config = dict(
    n_layer=13,
    d_model=320,
    n_head=5,
    n_kv_head=5,
    head_dim=64,
    d_mlp=512,
    vocab_size=8192,
    activation='swiglu',
    norm='rmsnorm',
    norm_place='pre',
    norm_eps=1e-06,
    positions='rope',
    rope_base=1000000.0,
    rope_fraction=1.0,
    qk_norm=False,
    attn_scale=0.125,
    bias='none',
    tie_embeddings=False,
    parallel_block=False,
    init='normal',
    init_std_qkv=0.0207,
    init_std_o=0.0,
    init_std_up=0.0207,
    init_std_down=0.0,
    optimizer='muon_variant',
    lr=0.00265,
    lr_mult_o=1.5,
    beta1=0.93,
    lr_head=0.00315,
    grad_clip=1.0,
    warmup_steps=200,
    schedule='wsd',
    decay_fraction=1.0,
    decay_shape='linear',
    final_lr_fraction=0.05,
    batch_tokens=[8192, 16384, 24576],
    seq_len=1024,
    doc_mask=True,
    train_tokens=238800000,
    steps=14678,
    dataset='wikipedia_en',
)
Each number is 500 + 50 x the weight over the matrix's rms, rounded and kept within 0 to 999. Layers, rows and columns count from 0. Numbers have three digits each.

# down: layer 10 MLP down (transposed), 512x320, rms 0.0485, rows 312-366, columns 0-79
# gate: layer 10 MLP gate, 512x320, rms 0.064, rows 313-366, columns 0-79
# up: layer 10 MLP up, 512x320, rms 0.0651, rows 313-366, columns 0-79
down312:484500550462449429430533500517479488437562542420470427593484485476496463494515559524507373503530537501535492513456545555545500476524496441516498503477537533482478469507544525508520505560552557447426578506463459445556588564527521486508414423
gate313:479482621524606430521493454573535437454467519506543413547511505543526544484385521556567561411483496436491587602505503436459512519494524428580586495483471492441449522494448441419528497453521555565518459491540527594552544613483374418539482458
up313:468480407562532462423470529522522563533474504513441496468483535491510494459454447522524503450501584573473446528542437483515415536524558547523491530531503516502495486485502505442519471553377428553389480468484522476510496500580545490527461434
down313:520504509530437448468497454426517439485434556439512609489471490531440446444607512480410520443510491573509492480481462597393556514556560401451541541574491499519474504458510470553511499503448525502506490513492496537449454483464451555506489479
gate314:533546461477449500535607564517496490454591576508481443461508535484455514447575443496433545559480426409420422546556526486495492557436461362469485500515538495501527448474486531490488535490469521478513489518542559521565473430408487420580535532
up314:540500359516543403478515454513500501498662427438406434537465409426555525352389585560582470408521448474545490423425471636423486500590502539519452472532442535505520481373565519430488487507454448526471534432497470512468544502510529417455515522
down314:516467491603505493586497543604465582567431341498438550536523433526521496475459369575575570567447514586437471532543370390512474447505576502529540523517418427459535463507481490557497486437576498498542542466454430502471524529502580362541487459
gate315:514551521458512376535463501516573499620562570537482514563422581523529430536540486438478416485567435428511563561566508506445534427407379500534470513505463435543528477475533509454472524492499467490474569501418550595459495532563448470549556520
up315:546476472500540551555459418498539492445529407484516520416439526455528466465547461470591524441465470476498445424465559465532489561454568430568523586526578510530417479514683476533457641497478570571452516473568505452425462533481488504453519480
down315:405580524516482468553460559492503472491489499535508480503460539523516493566455485479465495569511445524472590494449502328595448447522478518505547466504437474484526481494468484425485491507549404619506560522425493616563530559428521423478527485
gate316:556449564391520529492502429558526441579545477566402512506547492523466463509427475499489540461526398475475506499477417519544523500459499514561453508449504528547483486514469568526528532507458521470443462504498472619509582634504478507536438525
up316:555537440366613441490469500522538523447494505443380514457408585439518472548546530555526538512531499468549542557534501578534512687519477480505562440560515465470455434583485511519491492542458496425490527501531401536468553571386512492458481439
down316:550448525504500409472485528557413468479466487524514481480545506565540495451479476535468432618491506384473528492486562366553438416544434493547579553467610503473583508514477481462487508465609584506490541596513505496496424545573530512509551462
gate317:509468550373464500451532485594454442544468605642585542501564477493580526505534480456498543512504449449518454527601456454448400456524558517515389499446366456458511578434551564483503564533453528486498508370549543460535483570493514452566577384
up317:537527584434534578486497444506415525528590452519497429536531504467574440445526507510552515550546504503416529532539430503491411498471507378433509533463466590466579444599509559469565487440519528473520438449509526505518536520481525577550478529
down317:497528557538473578580627529541511429478501588463466522555462518480503479499575490559413429528440579498548545640451495565423499503482528484556510430513596453439546519519517486399473439485629452469435477432558435483522420537530513564489595578
gate318:403514478408588454418462557497489540497417520490546532487586412478597400479472482476505484430483524529469487515462488343550491522470570557503496558531513461484499551398476505527555573413519500448536338442432535500537522491420532539496513528
up318:460607523473420480561540481376412468514561476528579516575465474463495521484515548496556482516461499402415522552442477535507459440551539455599544528523460582590364497467597417450425576463555447462430547494496550452435477366485482471477394420
down318:572512447471553538418568474524483579456496393462526401557504431504495437555505489603441552508465440454539510507486525281554533517533464496514542520591610464551528562464493485451443412508562456485357508522501433510554435503521536414501499503
gate319:518486507433547555364551530454525510424429514515523523475495563557534602550539510601480564547601530508452564485438549535592544497444409532486436436597493547529445456448491589535465495489497478500459470421412513542559549414442478546441406552
up319:519564512504531485506536502553595482563458529528522576445504477501505557538580559547538496472545429505490543582450504595455522452462550512590533554522495455544587547355511540571552398546500483499530485561469520483443522397546627540496490586
down319:518567493511530506503613501528492538436517526492507473557477456544539466500519454424488462545637505503449547445545531667469469493442431563449481499500527541414447418594473531461542531520454494548510493524527569419477503524481469508556466389
gate320:527452494514511456450380482518555491551520543525442486566484514451498500551563488557463533446401477440440482457475542429551552489477507473542457484471417536496458388427478427475500514563449487516430536451494516472498524556579504508525508550
up320:609519428563506493470384477512491469557474442453460472486414554503487512451533539484427531466443440448483463488456536485461545497494445517434465518622492489553519526569470500539546417546485472512448534535504524544471492613579546527498426531
down320:407504547478440509453486450617547488494482503489447473564501420549443414606548384537453558533537534511466481435491458563495465430433436424551590531472511494503519481576378588509519488541471542505443384549415456582499530494519508451516481446
gate321:539402495547463460506543476469491584494450526467482467506520529512503440573487491545572572497387405525464491425504522539570446521461472444383407529464458457414494465464562554421385563465400478461523476591446473569506471441481426495548562483
up321:488487512469553465506443478590479505411535471512598526568471521511533555480520628411526504597475501589374540510573553481553506470450528530384480499564408464501464367493513448603542552429479516466583548458474494559537548492483532541463426571
down321:565534531552532499507487448578487440575530530484505390520490432412407526415525566486527411458522488462618527521507510600501463490556527470532538485456513471444540473443537457453446527465496503509564543532574509534481478434573443430497529491
gate322:510480545394518463502505440521482443439499465522466494473528520555552559526456594545487470411446460474554444458565542503505493602559521495471509427472455474492526479524477491550507491491499532468414480453538478454499496503500597487559547522
up322:535565445468522487560512507431444502563401527453459508535505544505489420516467523537457508442492539549506547507490533451454461445566498534413439482456478555486425520505558550430512492453491461433564434450503504512517551496414513480512613566
down322:552540438558534560493436486474502557523450485513450536488493412449553501579485424466489462450483465587435476449483441533497502482560578606437559563436483456434445493507568400532502526517486500581498517479529400561461493514517506462547500546
gate323:466545403496465457454504456477480466460480521418505530516512470536567539515494454449543474502504519500550522510464539521587577477414524523413394517463506509487475430481562461480462578551487526511508452478508490544424496556580525472481465484
up323:521516446550520537521462488513473449432429471502495514481493459485537523531487515495473509512477491585470562519536552407501548480476470539495441507412461486468479513418476517532538451507420430467484554446431476497441510465511495507464522500
down323:441518447462513480473490489479515493533518515562534503482496548614543517466538469588528413484467492527621484530469555482464542449508486478513607473511456486568434473526500504444476585477558505472486463512487598542493493481526541566447412457
gate324:427558508498538541408545451518451548442484486546460456546571417472545548440483508495474443422369458536441490345429535332459445424449488492509444526451578409433557467433542398454544650501542472459536443498578468620457484523485441508513484490
up324:506555539394496525499347516525494481509519518465508593521557447533461574445365503485521555411451500557470472577490445466470556477505463512469547606439466477454462564495519493437478488513584456484532464620451500397513539455599515540529484544
down324:543534649523534538489566449515534512555595491577485525463490583524473427522463426453552541494382521476548428393392482384466406545462585493439420498521545452466521376423466396461524558600400483537541404582491494511542529373493461502490421464
gate325:534540556481477469471439507428463481466480556572437473474502485459536498544564453451522458496497413452430499509538524485517405434544548544464406560423566556477526478489502472538592530532419551335475486546519495507568505497563453443540457497
up325:555478541509486428440473496534551408508601530514478502541421576519547506641537548514395449479476470546504515550555536547528486462466538442466480522521450483480517546530408508606524542469475547506502496575486513521543449455496524523480506598
down325:505471470483498504463515509420540504474514450554478503433520594477511505505601579502576576494469475487435438518474525386514450495504555437508528459511498469526456466500488499431512519479535450491607476414542535382501472489449544537492540473
gate326:467474466459434427433529401443524485569473466503455550531438522543496475443524578426564449489390430512485423486586481409517524574436507434488583412462429555499555507447553406555551598447500560442587517440444546408548451511462480548535426501
up326:554585517512538473532517537446537520497516420445546468495474521492488445540447457574539536585479488541411484438467470506567542451634483551478496535585552450467444478534517520519395482462475501522524544426633423514415558454516545498463508490
down326:542465444456526498557447466486554503571448543381448466455518528504493591538550506462587534460478478571513441480556566439479533511546534484521509498552643535459574435493440594500579526526529461611490577419522440474523591392423440483542411575
gate327:558527468532567467571484450554424522491536538482471454518462504381454504498512464502518488536431439396407534454555455523498612453533449462518496480470491526411463500492489545488568519471476450487419540486488456499473519573504463502583409497
up327:613522450511516514478484489466549500452440502492510510447529524422566518502552430514427543515496504522447488488523504588542511450534410421431533568540584540505476520465385554422481475522551458503531516388562437482496565430549542558462498507
down327:474444532523520505415428558523498544555530551453508544475513411545544464524398458443517551431452492514468442551436522760488491533448492561489494493521472462526582511473519558467508503526594477422571430458501491514457441501516512516527587467
gate328:525528408469510489528508599468496558470460530488392512559446545485448626483429472526487546522573533412539544540539484421515439505438453434515368438548552573444499442502485588421527461494536572410519519465498482582515532497467517560452415450
up328:450529511479518555518553464468486471419508402427432470443433437422352560504507609596455523560588528425500514558515452558454523441444407571506481421446569447420518519573473517553509587448512426472534476403531558493487552630535569483497449547
down328:468405474514575481435603498463402544504506513452538468548429518493471471619518461403448604501479428543463446496492493548425487492541433501507512466471542564474595540492515498450570618516409548544501533511547474536481473415530490609508612543
gate329:410477573343528447443532450456499445566455464540456522520440541517479481574554410495444493437548487434539503576519531580606514551508552522500464563546588463526432531446531542460521553462545490499458507504518448448489571483552425519539478520
up329:462519485580476493551483485479485547471516518586561556454533510460623493435449546521531502503523431574449540519451518523494556491468515474550478448480488547489486436533387475512525513547485510551536501522500543477462510470479550494495483519
down329:528537458548379498542479542408573478472456426478451465524515478496474514498377506501528475543510469460467427539553475393458339615492529438487488461478497483545520535456476606496446488457521538473536444472575567518471441511462557405515484524
gate330:553530479456462479446464568471490468506563572474449445637495515472533468422551489467548384477554535504498473592485526480465516461503516501512527524506460555458520504401547565547577512459579518478311435470465534583562584457595417476480537465
up330:560478466492440554427470469582483441569511566454547570566548613475509449507501531539555546528549507507534434533490529510536447437514471521505511621487475507496620479493494491579510492518446556613523480504483471577472495490505532377348568554
down330:520562627497565531570488490459465456416505411526432536540603441565458549575492544510550527495502465581519535566495450546530521479504514505500505514485547481557421463534550462470470568547469379482491441556441501394513516470508576405550479519
gate331:563427484377469492450426448534491492454421511511497476486467571535476526487476412512526458465508539493419550480479525601424468471462584483489482515504540503475471420557451497481474434459489612434435576506502435391563546485447484433530528495
up331:486474493535518517475414531449460499522483498452589458443529468500548487395510474503513517467485576502454477541439457513492464484503463568529576512539443480449524503473458427455450518518553487531434496529433513496516456495480476493472497454
down331:585474483445460444566566457552498499496407550545478513565476511408475508572470487472554568501486493518509494495545510299495491473520519484432489519589491515506525482572445573510433545513458488464545459504531500528524517518567564583540434527
gate332:554565478510505440489554593462452576424531474460450542491535603441534486559461486529519415493557431511487681509475439431541447545538483490538501496518528456442404536448546451501461444495398490456497507373349505471553514611511566526506459550
up332:501515477579523498529461465582515434444422572624425534487509493440466479569439385466547492471490494496536524483466465499507495474469464462475465527483597449504460497463577442465538492522498435468444493550454491507482489529542477469550564492
down332:444554554539449504497504533430453488563556461403520598525576459467548438482451485508553494521502525495401507573511486389540468551460482526519561549489472445485482419472535503531448561499451523503495442474587560408439532578504523627511469525
gate333:475507631544517494477482500428542462524485550465509477467493465571543497548528464492456557546432535432534578545543551529519448492455525457554446565522465530505523453461492473484651488514432442432427638532454545524486453422532422431444471464
up333:513472427490433444544489461589544399482507544466505468487474548542513544462483454485526511593547455530521507495505457518533568515437487513493468505406516520505520506605524432432523452500437486491443477456456477478536529523429473510521481510
down333:521535480536564510353573488499412486505590409525477546463484401583510531545462618517572536442591597513539540482459528638507515567473475517466491522560472458516537445485461466479438561484528479510610553583515571466514504425495536401447500530
gate334:471515502381489525457507399474477494481456500542511510527513423503509528464543384421507439525544504483485529476594545468496419497496542500487522553506516491454450488547514451477545520406448483516502508440482489570516535453485500406558505528
up334:477429529533485528413567508554478482456501484553450430473485446496524492495464601578453482514476581606491451493474432459495494413590479564470573464472489546481545568527512490489482514493537515573439546498547545505487517498463512554487484469
down334:450540490575443424568505497399458563519512536541503487511446455584491517501510524433456529537490411613513512502566574628521480508496572490507483528579502558501512528494481482415458419487493535452539529466515462589421377517568551553489466432
gate335:451558467466452465423582469467456507464569570496448485468443522523497515595480509522460493513494526455543479528542517487607457513470474566525515458524574478609495460507459425510514477424487455398513495460449567612523522482528479602477458567
up335:503488525500475437508483605364427425522382470514466475469449483486452594584581563412603440464535590538430503572467522532573538490438451519455441434633510484537553540488482476435472439461495544592421451503463504446525469467440563471518396495
down335:481493487495469517547519458482511511473439505565468476538438562492528467511462485490509515581502393524514416440494404458529423513376587485513558398454473511437495448518457565539456568499578500468549534427556563569521466508473475565468453530
gate336:558454533465425453488478493464455474541507368489482504455431479466515518530472540497449444470458549458533443527545503523553526535515582492519480530509526444428512570495495549431496527395431482502436509536452479470489490425415542583419462512
up336:510447432471531490534465532541409460557433470491463448475476442476445456475535509453492481496536476538457608535543491515511514469462511498455550506488465512498558510497442502486534460494439504449552512491466470514568582482520420499526482483
down336:550500491538470546595507510536473585536513520459552505461490524499409588486455582559582554461559510467565479462470517561521513528461547529530538465545495528474495528506547520482548534442540502534431483476497516451470463529468467455540502461
gate337:479461552580527606495539529488495590496447533439482526460479557477499396464515509461523507576476419573501497560506418448497502478547420532531533561528456441513470459465515507475498558458434455506521469602480484462487527475564544585525480537
up337:472443486518530572541510485490497451447523517566534503577400549458527470572489484511527529503543502441613517399488506559545486535452524534484488543482479505516541561482370486498487538560483562521477487456524486499484430491459548542470486534
down337:562535492486487489509442574576515494544554419492487509515575534557558473561487540396554570555499506444543509438491539595471502511450553510504472400517536452504526519481542479501534417549509520486457419496459443365439439477492521524527496509
gate338:526499507470434590495565519485489515439485559497523454502530509478539491472446552603501499505481530529572564495512517484566480580525456603468495453403510466603496477515565553541478568460527463481584576608524464501528598470508472440533459566
up338:453488508540457521522364530477516569508561456515468516467436466501528500533536579487557444481629499516478508428528533579495554483544395500497478491372466512503533515486424486460505452547464513454594510547566502565486590433417404526542499556
down338:484480422484590546439398496540511516479499513399461521533508515492561402415554474486481476541511490512520546439500414618630532470381505457452459555490506592474543555383474524465507478561497550523475492488498534447467508471590496501540451524
gate339:549534457429490566582572646592495490513445459499400465392519392456498569580548440540499495499372550537558546457456642396519455392512552465431545587539491527424427425421552483473580426398452486446490486455482490440447506688590564462515467493
up339:439379511612545478501564460512434420486446435531472479461421598470478529458506562454461513441491442499591472508392477497547516526506559531496602528524469555542484526377486462644440493506510581559449500497510497491537556558494436520467486495
down339:499483543538488517350512521510432486487471423443532534521502508548528523474478464488436570523582518586443582576539513459359549479551422510394447554482495483477467457439548526524512445408418523541539524541559483451367468519523582546561460541
gate340:562510500499460647514518448581481491541518476468520535427472464541446453528451543563492523485490491476499557484438516585616468505429563556446534402459497474480486488529432520507487566493496453490476408557467508429513435535509430557478444519
up340:426554556554512499480483541469529504466560486572487531543478471480497496521531543554488503515492486526517446557460465554421507455459584472467485516461545532502573476574526488474543523500462409519529560539490500643445436524449522472507511436
down340:547483466529457480393514512584479539529563524543519462509499461519540448462586546430468509464454494511466353502550481523444496526524530485641491512496516551484518511424508409527550367465536605559556500397434490812445542497458475527536495577
gate341:480548467481474353434450504549522464566467600591451582547448527582492413457473527488411456368473482461433485384579572450472444473527501454408524551465369566427521366450424545536500501549484465516463583496438587476514437499491402555579485481
up341:501473538567491493507490374562527424472447571540507414462483487515500502633466612558438465505670509571506515579471612424540503498550511471382450562461571554511452502407548555566435486519498415431574511461514491527600529449565500596529485440
down341:581435479399422516472402520446427570454429532455496459537519457463357433494522421550541470495450451456428538522470518533512455485481486494519461538537472587460361566486528453440464490480587493504569555435569425423479500555498464514442486459
gate342:443570515475469592507527426487610529524473495461495541503528477592486453516509476479525532468537512516471470539490485575445516499499481494523482504524577534496482462467437517480476533457471583579530485456520462447478495468504577503512449570
up342:497483456476552474462511547538489427501481495520531455476463522430416500380538507497490436529488441459511534448424491505440459475534471489463566488570531450457562520545434473578512497547514504557498527512460484494603513516510570532459470469
down342:519479415457456460500475548417450560495479544437461516522439513456492551470465542493466586522485535543497539491540545500461455471488510544450444553447455493474523496495470604478512405411536447454472580457463459538521471581416569505502539496
gate343:529457518485566438529508474419527565478422496476517463509462576547552485526513533523427497437505527444531569470471521517468566439506578532505587491595457428480458539492455517428547390581406429485549447504553544553570488554486503532480497502
up343:529547525412495456466524482559497411472516519466475493498488436561510535526453468513585581535485456425515519523561412511425493445481481452422469523557493581529457453446535446490514610469545526476460527542525418426476443424464522472519482465
down343:541547587613458581419487520525515421517508473564527489504572558474462430516479448492452509552490575579519538538502507569388402485543555463500482560574548472473538425503453414448510527466496558460521457465534412460505496576582430538432517474
gate344:592464460425491470455523512527510531472513514487470553547412516545508505511521497555524441543493439550421483630462463492488522503469489491513472493526458474606527548437482532452512496562462525523499465441540488462485535541562543496568535544
up344:491498458489500502506521473479497539582497403500465459485539465601458536536496548495461544492521411560520467443452473514496482443503474602501487490534469461472466476512492484550463492507483497483520505501520452521569490458523526490471538471
down344:490574481537467516524535467490516494491494565511446445433502452460539487570460572578505560500512441537497569480472460449411537478521493497578536497513606515506431568543531438418612479535443524580541473504525484532492563549626579499480480477
gate345:490521488506473482498439475565527535492475519510554525482553450459578508520483533490571434455558486528516503489527515502608505517482481551519434482570462496554533504572499546504521476465485466496372532431540538492550494576554566500554549458
up345:493568519540457474504444509556525584497552507426621527519531467531578538493546544452491493493500468459431545500457510426521503440530479546509537471472564506445419519576473510440478494497472487391537517434552459529566530535456453450432536475
down345:590465494535510538480537406507461487448471526499558508484511531488485517472521445564486470516516536447515499454520545531500542487498547468497529507530423406466479507437548584483532615543480489503540507512456475534553542505528605504526485514
gate346:482439459521535537435458466606476493525551521601517569481538528410495412492437486441514461480466544388451454492549525637466464554532520477495451408473534515613512442496540544583567515385463525480551538543429504512566582457489554479470517488
up346:500417470594365542488575611580466478546505489473579562526626505484531504430426610559482441524496526534499489540602515514472464493532468422537422477494429505486579483517446548445520433439511456467505481492400512448498479442554535516482408466
down346:481546505462616487481471528536465513474529474546521577570439491417472559507537446487500442453523558431446533500543522667503511549536480591400440525500477589510403509476553491525511487434517523429519448490469480372544411483539490448530431474
gate347:509490458509503513461545494432461557442536463433508568535544420436569499484574562523490399527535539450524525521550568538501486575355572476554444512532471509448499510548441481462507546501463436534542525561490503443468485491518456517488551507
up347:539558478404500598494453477594538535609511369504481496518408556529516460517496430488469498527438550552540523449413392524583481463493462491385536531517456512520469411514471501619453452454579552574510500451436549525445470456397532533492476512
down347:510469553519446425422401492518382447578536541460470525492551450527455547518476440495550632579499514506424461500379486424442509502439517548577536500514477496429452557520510515574512493504497488536397479549484424582567457454562527496494439418
gate348:482437490532606596555563434561504435421528471497441549471514521458486491528536570508563622399543595536481560492523589512469501500582507494607579475494520536507548485583472482491539630518566541571580562436438601477433484490596546547381514526
up348:502609473488497438494575498474504498492516502434521546500537548563544508529436471479525494454498503506523405421496460514621557571452586517502462479462469545563446519510508527515490588486466517432505469574448460505531469467418437441599559563
down348:474489449472520600468479499508505447468543532506553445522482447423559446437494502548415533508493528498510458455543518464449562448543466533476430491496535565477437451573547501532526466469532486444491502596470463334420524488478487575490476465
gate349:503521468441508484506516456411429481540478411499467414514378527451464482532626448566577528438501430455470597545487471515495353523577468498460510538503476453625528444375571576495506506468504472518451462445355463373568500476508529485379427491
up349:495456435508501494498559415382514552537608501497484462501506451445552505525490513494478461510471448532472575481501438446556457476420552534597497436482482590471471516623508493510505444517438420522599540410466445517594478453480484528543439529
down349:444521465553577457543494499454440540532505492495481440481471521502528516505598452490483543468450493496454439549443430504526398458521511554511509559512524443588483569566499510564462501469448363468462503486420501642519532491551455549521527577
gate350:430539646414585503467496449500564470500486622551447613483572505473538524516559379440382495564493489436434529456527412510542604481431468518509527498492552505431551527467520488439486462541481446528582535532491450537511440493495490522518525489
up350:437502504428542541490452490576495544460517493492422549528466500506578499539469495566401395506484497500476585600534469484486519500437575440445456529408441532537540538473580557525458555461519521415573501535516494470548492441558502427607466571
down350:567508516367513471534487475445472456459485505455563613535435500577434480489437479413411495507572445561480496441496486480565523544537406529572593504440516464520537543478432501559442571515511446561469430605512502370547453486564532421582481512
gate351:467440531536431510476550562559480567491581604511452483475434513560450531523612557568488444566578513496442475492506522481414500554484458471431460591457591511418476419492517485507459534492496440437550554507484526493634463487449489505431427497
up351:507509562467483511516595551513525463512546544565550521557493519536463491487482507475528503479518522534496419548509522572506504578476499635469482557452454568452454586522525505591529624488500402467499529483526411646492511428468536469542410456
down351:501457488505511464546384551544500480417527463511525429459455418553554400400497433516490540512446456522593514522520547478494562511466488535509488490485418489543498520500448482428529525524434508559525479560473518516486419449568453569564516534
gate352:584561424458553548612488489501489467556487475481458482445593453451556456457545553482577471498477491494452504505399490495598444461575470487518475489494544385522565484482434536556506510501440502592490416582513531464454547516470504525572465503
up352:534475473460470523468472482419529418568567502461507483468514503530477462431492526518464461445529572464461563493532485493466585529569502498469458523555534536462449499499490523666505410529487631518527482543442447597421600502504556484501579482
down352:507457559469502522541584557491517569462510442504398482426465461413509526589558492461534489518468555518503426513504567661485476540476533546549547500531460531524543471498485543480492509521480445363536484499505499708503520469443486617486542545
gate353:397589551584554570516519513535550423552466477582507412532537430536497494467545430533485634527472528476511561480505590470425405467483496515408532547473393442447532464393484542549545569473527444469645530479489525531448525641465489542448615485
up353:547471565469520602447458557389530531472456448431540516421471534512498454535532544479432552534509361543499522469605515470325503448513455480554582500576492536417441580534550501501503475472579435486609535521462434469425545337413479498544595415
down353:512507482457543497489372507419539498518481514514481531493492547529494562481458508529536497514526467465510505518576461464534534542483427534418437475565503461496447521536510449533419418461469457379526409444527519496515517578401507380448417544
gate354:463545552571555570580495497534601461558540472541506523413444467458489492523628514530424471476598516426436447551544500499435589510437490514484384540425496630433579477460532433488573515516481516504472421573557529488497527494430566419550443583
up354:494471417564410529492481489418531463449515542480494422531525575387525451544527550503446437539497522503505530418497614397594487555530553535524476539436433458459443416546517551485520557510551442387372508355523499612436461454572535464448500505
down354:424437562551491595496506540530525405412507538460490516477406614566518581469440420520384477535545491519520479499525507575501561480518458499524521497550490532475575485566426513490489503555520445459532548469594513554558407567436554578503553427
gate355:629537423563405465642503446556478526491578493601443471486480533496560492491447490517445424516554559530466551500491509530547541472452511573575520537502706469473535503473509544542497466560488480494505468560455514480514527498544479451486500452
up355:556568510428432464435519488554524505436530531526511489479520590557546517467519451538391460467468574536538464490544495501602552508466529489594485440562530491608546501473528442495520509456435559441466610520546464495421495526512468488515465436
down355:554520491527614507619449494445536473548463502515451596497568515503457438508474463508575494486462534528519495540559521506564497519557431481524518565483505444476445552487511445469459531500479514467479481419466516470527487465492572513575469496
gate356:515473566513407482500577526437476395458546524464543448496527620577503433436481441639575464459524538427549481438492503465455579577494432437476419481527600514408529460405565495616490457548457528458549526520462493518558441580559521491516484521
up356:548453550402556508502594501579531450433468536504408603511488530458423542547510494473587568475502540599598569522473552616436476505464454576348502462506499511484480454513614575396462475445576531560488605482488560632470599547355598536558474555
down356:420425476580481504404505447501519576537391469470544546516477415375486421406450564431404410515461594498550403565511462517452389501586572537436509543535502489571507459524488452560514482513578350513467420453366542490482476433475556410499492446
gate357:517519585558511482451501533518513499542543495479494501488479477486501480476536494460574504478514541461517536452505537512530511529486519495505561507502529541475459489483488463488508538524518483487503524512514520510513462488481496522468496479
up357:505535482505517465529536522495496487473509480472514514450511465507487479491485506512476487470498470482545531526520480544509499481450540505496487508492473540500501486498474498531475507497488485496449504501518487491532494483502421489515453496
down357:511509497511521509497564466434474494461486537551500530521532522496505519465509499515460515534490518494468500503491510465536457533513462540512502491500536552533514497507547543498533509484540523511481481485517495505507491500506474479489503472
gate358:543563460477538530568495554515468532486572523536468459534453421519486453593554562505496555472470520499485508542452458440431568504482402530443472432615478549524503557498515525547361565579401429386527525528438341561597441467526419617451515513
up358:569513595543533573504432464580577470562526453517444557524525637494501528422455450494494491433504501432443362520436483476507537498509581526595432572461500510543528440590510515512516512475410393591510521502566386590458465406471472525489545514
down358:545508563511530453531511553479525484430503414628423527591478532474490515454474458481451495568538613505521448520493471532585563529373389501415508588560507455440630514530513543547481584496397569467523508473462496529511450534586542590525482492
gate359:538517513466447436393459509601545464538489531443404471494519522509471484508350463518558560494417472484534505444468569549606556520534582504541490473531416452478552478470506491506543513393568522391496386331520543460474568490589440541618532491
up359:418445510446487510535445503457420577529537440557465524428549426443582549479593562505508449478545508520580503494495576632532477543455501514461400424490520442451426415492537443473460447569522586572475568436469565541483532435488511528480445433
down359:443481511525446448463472486532508522484472531470576568518437401524514549470541458505404541443487360601448483465518439630564518374574517524474537492523486525515501454466631477514500524538472537483487578423562555406606488513534440508448526502
gate360:537491459497567495472481527510530448513539501604465437508423616483526503551527471476513517531524515471473511475473418486498584445536525515466476604479528527554546507440465570618536543521483480522489567413465491488472544428465531435562403499
up360:487490552437471477535526507565515568533490452508537496416478543474521540405570544484520559481516461568526422559522553566483466548480522511501470462546475529447535536451484505477427473460503432499516544438575447510456507497413451509473586534
down360:448501508500424434587467481482562550468496522465450565473525407524454459456525482412415524493489498546441512506448517489571453558507479418508511487554507471556453567505571476375538533424453516560530448491514530397486460470477438560409449511
gate361:509459521445585517484560505561480474565467552543536588590518439566502449490533502489507358462460392435389538400583555437438499542540595532437499516507590515573539560483509633558546550479519500431503610570516589630539577419420546435397536499
up361:490498478568575573485501536449546603397436519555497476470548515500523588528452480443518541581514508474539524577525509485538461504477432605500461449468526563523502440561448436561561498548441399498532434488468497521482440415474475490463433366
down361:484582588470583401485409484644438467513457429465607417447520479438529557412506573521357431443534599452526639490528563458467463559525537506502513492491533543554488549465492527549482494483526539455548464459533533566517495540518376581457394484
gate362:539541472524532450545477495514480439485523473550524544468543446610581467433490496454525498482545462605530486523589460451492459493515444484545487507480549442550509573433536527631504476435506566491467561459586545520555522421564554536571500550
up362:457599481503425394525537410561469463555523563533545440402524481490459433460507503489512404420454502500554434395477492564377472474498566569413517412501518475492514397480510459484495557460469466572502552528452507505435480524434459534440445544
down362:546530413503569422515354539375468527494498513515516448480548551499454537582487464505527467457499399477555507488422451461552535493489371565509596527573519446494625463400422497594551508482578474590449570428460449378516465552545551422499499454
gate363:452436479482526437619597527455525512526403585562440486365482462512513515540596421547494586568513428436457458492466574445470494549556498567562569532454509541348566491513584480444547448529507504497589501559457517505455544431516578501602466543
up363:427466488456458459483432492514579467542422452519445519517291445374519440594493589426509517481541513528493468500524359567352518491330455444391536454472490625419408548610506591518399481465589564558599644493451520417524408454562408530513453467
down363:598542462528485484391504434567417551506564531494522486505537590452482513506492543560525539490457501520464509470490577376575484516542541547527513534574503474526507490399469555466536508496503445472501465438515438550450475458556538525475552538
gate364:481445402485463535517492495524449502457516486438507494490442443481536586495430504497488520551582513523517562467478505394566518500448479481465561484552553544526435492424543516466451430488509522518442328421476431352524536502473517496392373445
up364:517465562483462514569510446446400539483476521559543439443571453548424515467600524469501445434479445441507479425469344481517601490487560532488474534490472524539572529474566421488593493494441499468472467619492493525504493503480535447498532684
down364:556540563530534437574431503481513535491496554481461473481507429473440513465489425514491480523473472465456488590523509478449509447591504593585479475426522494506492574532373498475601567533423553454396507509576413353477495503559424513516506516
gate365:451574501478570438545508471509460487435507494447379491462568419563569465580575413563500627531505534453548498482441494528539506538542535452516480439531508480480497511516556512427495547458394459516503478477530620523534478478530535481430448509
up365:481486462571452520449513478453560526515579542473520367520401525424492535571466628529507490506551452445556582542502509501495476470514491482508423586491512538508477507469471519488473498427405478487489544493450466528401495611480469466455514465
down365:421457455534562437544513573564530463529464538412517474572512476501454552498481526452535451506505484513482481506430448488490536588554569488484479477552463522472475512509557519465536465479461462519527578418464572519516502532515475408515518584
gate366:475563460431498368604520526504501392618515425527521541491544492426498529595556575535446540482537474522512464544557460507522557494435523426478445504499439527574553489368410588525486514504515492559560465493595453505428469466535419458554516585
up366:602614498470490444470484624518528550492584576480514419497526609434397448473555386567482439537439544479489537516490453504494453485518479501459555471580381478523545527501465453486478452499461509423524548468359430480481476440515504519570474465
down366:557542539518501555560586603567489534560465405477464531491577485373330517600521514552505510491453448420503479441458518505515529473571491574552414468435497382534551489599525568546330508589581442414444476565473429475536505462512426559572514534